Weights of a small transformer language model: 8484 steps.
Each number is 128 + 32 x the weight over its row's rms, rounded and kept within 0 to 255. Layers, rows and columns count from 0. Numbers have three digits each. The size before them is the row's rms in percent of the matrix's.

# layer 3 MLP up, 384x96, rms 0.0949, rows 160-188, columns 48-95
108:153115143140143154150118130212133174114142103159109100150139128096157119132079145096077127114164122118159089098174167141124113075135166176105203
096:105148104139142146034133084098092188128156114130100117111155098126095095158160160133118095112065115154111157145115178148161226170134142125175116
086:128108100114124140163098115138111152083096087139167123111148128076154072147098108183119142186130140165078103147195089130108174093144086141177145
126:127138091076126139102144144117070177105060139100114136161100042147123179125092153108115116088163079150128188099124155137141121168187138129169179
102:109146114166142118158129090063166151081140114154111134110138105200110171114120142106177026115182199159100064099102112078123147123139135174176131
094:154089153124136144140148109167107146111114121059107124163110128098091139174123167190099104104124149110152105116068157107147151167160089156148126
097:104157150170123096068130176121169205138121044140152124128108126148150129149082102136151168118132154100074151091082071189152102101095148143094142
102:195086146118113122162164138138154058162141117160128126143121122080109124141114157161086099138135131147127145089193127125122164122102108186184149
098:112117118101095135090117115093097138074083129142176103138037105065143160163098085109138106145151133138107150148152157142095144139140077147145154
100:121147114085146162133106091101152162103084146118195165165098129066100176169095091092113122082172145206079170125145131076166099109126135176183163
104:104123162159156153122104140117103124149107120142169127119088077137103193129064125175120196102119157170123127078177120093101111140086048147135121
091:145124101123102089121100113138129136129107156091143071079074106124071114098149182162116058195157165104141116142095105114153076167083196110077123
092:156123139092068155151145158147110094089094159110116125104125139145147121168083103072158089132137161091104159107141163088120141116100115139141142
109:078199119145118154105083097136094134104144102155181087121152163109152120139099098089069133144123148107136144109113133139104094090140115117041154
106:147097065100173123105158104117124171110109170075137127050100171077116157127125153143139128126082162175147116161108138140138167135068064083156168
103:122157105174110128125134053156107205048100152139127149077158120140137103112160089119136125096134145158091173129132195136101171139076149175196147
099:104118119118109187108139078099130109199105102115120128117056129126076121149156147142174191166084147126115139086109107100124108142112156115181128
119:095166161093145183105140087136104140113064048149177119090169089094178135188144146117090160165138106099096109138097119087112148185140099217122146
099:049194195139117136089148151106139118094113131095093131125146181131147057133125115133089115137124083165106171062180147110096053098067150156080149
073:086126105147136146149074164128105093150079125106130077206121165122100108159123124076170119155163149163110105090062143129113159188135162138105190
104:103154076090136111139116117141066071087165136157119138175143144142078102118102117107128131196095127190138140108131142132157111153120093125149076
112:182083118106143108157106148149139122118155100148110141141145186106092172168178101147102152184104125122139105137108108151187076165109100149087194
112:064091157125164159114163139128138135130102144187093097133169118144092077177127140186101108147082100141100108155146155098186083132122170126164169
103:144159140139095112144196169126177114160103118147051132128141100048139140195144127139125166170145136149166100159154123114090140114123117101156123
104:171165136116104096156153111141127105185113087173103116112137106179118099129109087144134106124136166162115047154056130175160174141113145142087162
111:117099128091156118116144115103128133115126086194099070196176131137144143102142134165154119180107067172069139153149100129147208137131124135118125
118:105118104188093179078157157129129094146149136163180102064109067178104097106118093151189136115103146171137108114121086185093093167134169113140102
102:122128139117106145111150115109167175204119189107091101087075146151106165104119091200075165138158096116146118163116150125138144181129150081107164
103:114097129123119143124181126150139138144107211120126096149162110159212101200180098162096117119154155162138081167110091122165133111093104088189149
# layer 3 MLP down (transposed), 384x96, rms 0.0952, rows 160-187, columns 48-95
115:107127126136133118138131144129164070106135146079137152196166106088111133113109158127150129142149107208097147077079145136109159136073166136157139
096:140133101117166099119189129099161156061101074135179150137123194136160103146135148119101127127167114134113093096120177134100166104149170157150105
083:140098181123150195157153139186134118158165140113107122128153145102094098138194090144131176119147154150131083156125113173139141208103153094154119
113:093171164122173111110133155176127090105086107173142094129169143051126096114104163146089106163188073089135154139139200108156128173136135143076148
089:143130106104123139123098074077152119093084150138103083165141107173076143097123119186164182135127067102209130148092191147131132126129123131161096
104:157113087193143093099178183100101104129129122135182096155098110140154095140157139113166155148146145103143062128093118119107124095155187096124159
100:123203159149101092091136097081140100118108080161182151121092161097112124136172163126149059088123092118128114138127157102109171126115099171123172
118:124102213118146112162118152145119180156115160163176102158147153141162098105098122167078191106122155152145143117158167170155145132108095136079140
100:131143042211140137079145081102118119094156103131077090127097118092107137210193152124141115144137135171104128091192163110126152094115129188100149
097:160092135130140106105092094178106099113119162072147134132126086130188137054104106069134170101168118133177077131122183163155112110165172111167159
111:130182166105161054096133138119096126077159102126150119122168177112157110178178126145054131139107118151109139127158116118171109159142113114122143
092:129147130124149091080094085090114108120094106117148102174080108129149134160077163143144143111097184136085104125108091136130171068159085135155126
090:149166115111073148159168135063174144090116131111108151158091142116119110103124124148112124146067086125147127146110093147073190120074061185134146
110:117112144126079144191090099166059134151104197125173137131167096134158085036095165140104126122152154190164128147110174120148145168105108103141132
104:098102104135178118111132055152108097157120087152113096155076065162167140101102141151110099105111135166140140109074110100160169159155100055145135
104:163155100082096162164158170150105157155122082167174114052122192069102132166214137130100130172111058126119091157143144175143102141151118155128131
091:104113114129133082128113091073186156187150121145129208098131144113209180163090113143142125140198113158103134154130124119072136065145117097145116
127:056136130144109159087096122159159133114107094155150083127169180135177082123117141064159100137144115137149104129137135078144108165166056157144133
096:129156103130179144113133067117048146116117149141078116092152134151129099079181122122178154121138113110139125118142143111132138156136154143140157
075:060083126160102137172187098120142186174120114140101165144083127136158123144149154151117106128096132091098164146101155196114127168154189198170087
098:185130158073116146126110134121187144127180156096150082124132115088120173138141172184163106101134151177093153181122112145117126134183099133143153
111:189132149146127110136115097146084091140120137178123095174102082093122100130084126122115121084076121125137134125084150142137137142167097164150192
117:112143128172090180146101176086144159150072143136113097179137174203149081101109108110151115151132147123101141113198123116193139124117188140235123
102:161117189074146142121069114080079157116111206064154113108092146143124173122130114148122144134090142132187123154110139227157096131136066092164140
103:092184105130153163105118133127129153047078123116141103152193170106161082084164116083144141144119107083163159143153183125112117142124177125088134
106:131087071141103137138173145168071121123089083166139066161130119155119078076160098157133132123125101120121192206083115157161142161155127124108194
113:161118141087081082187124139128098137128121156096155084161197162086116138157148162128152123130190160105179130200134167136079180091137145093149169
092:129124168091174130160142130133174098076136130081160138148123128088153114133077142121058064130172124122180096072083092138152181104119118155153129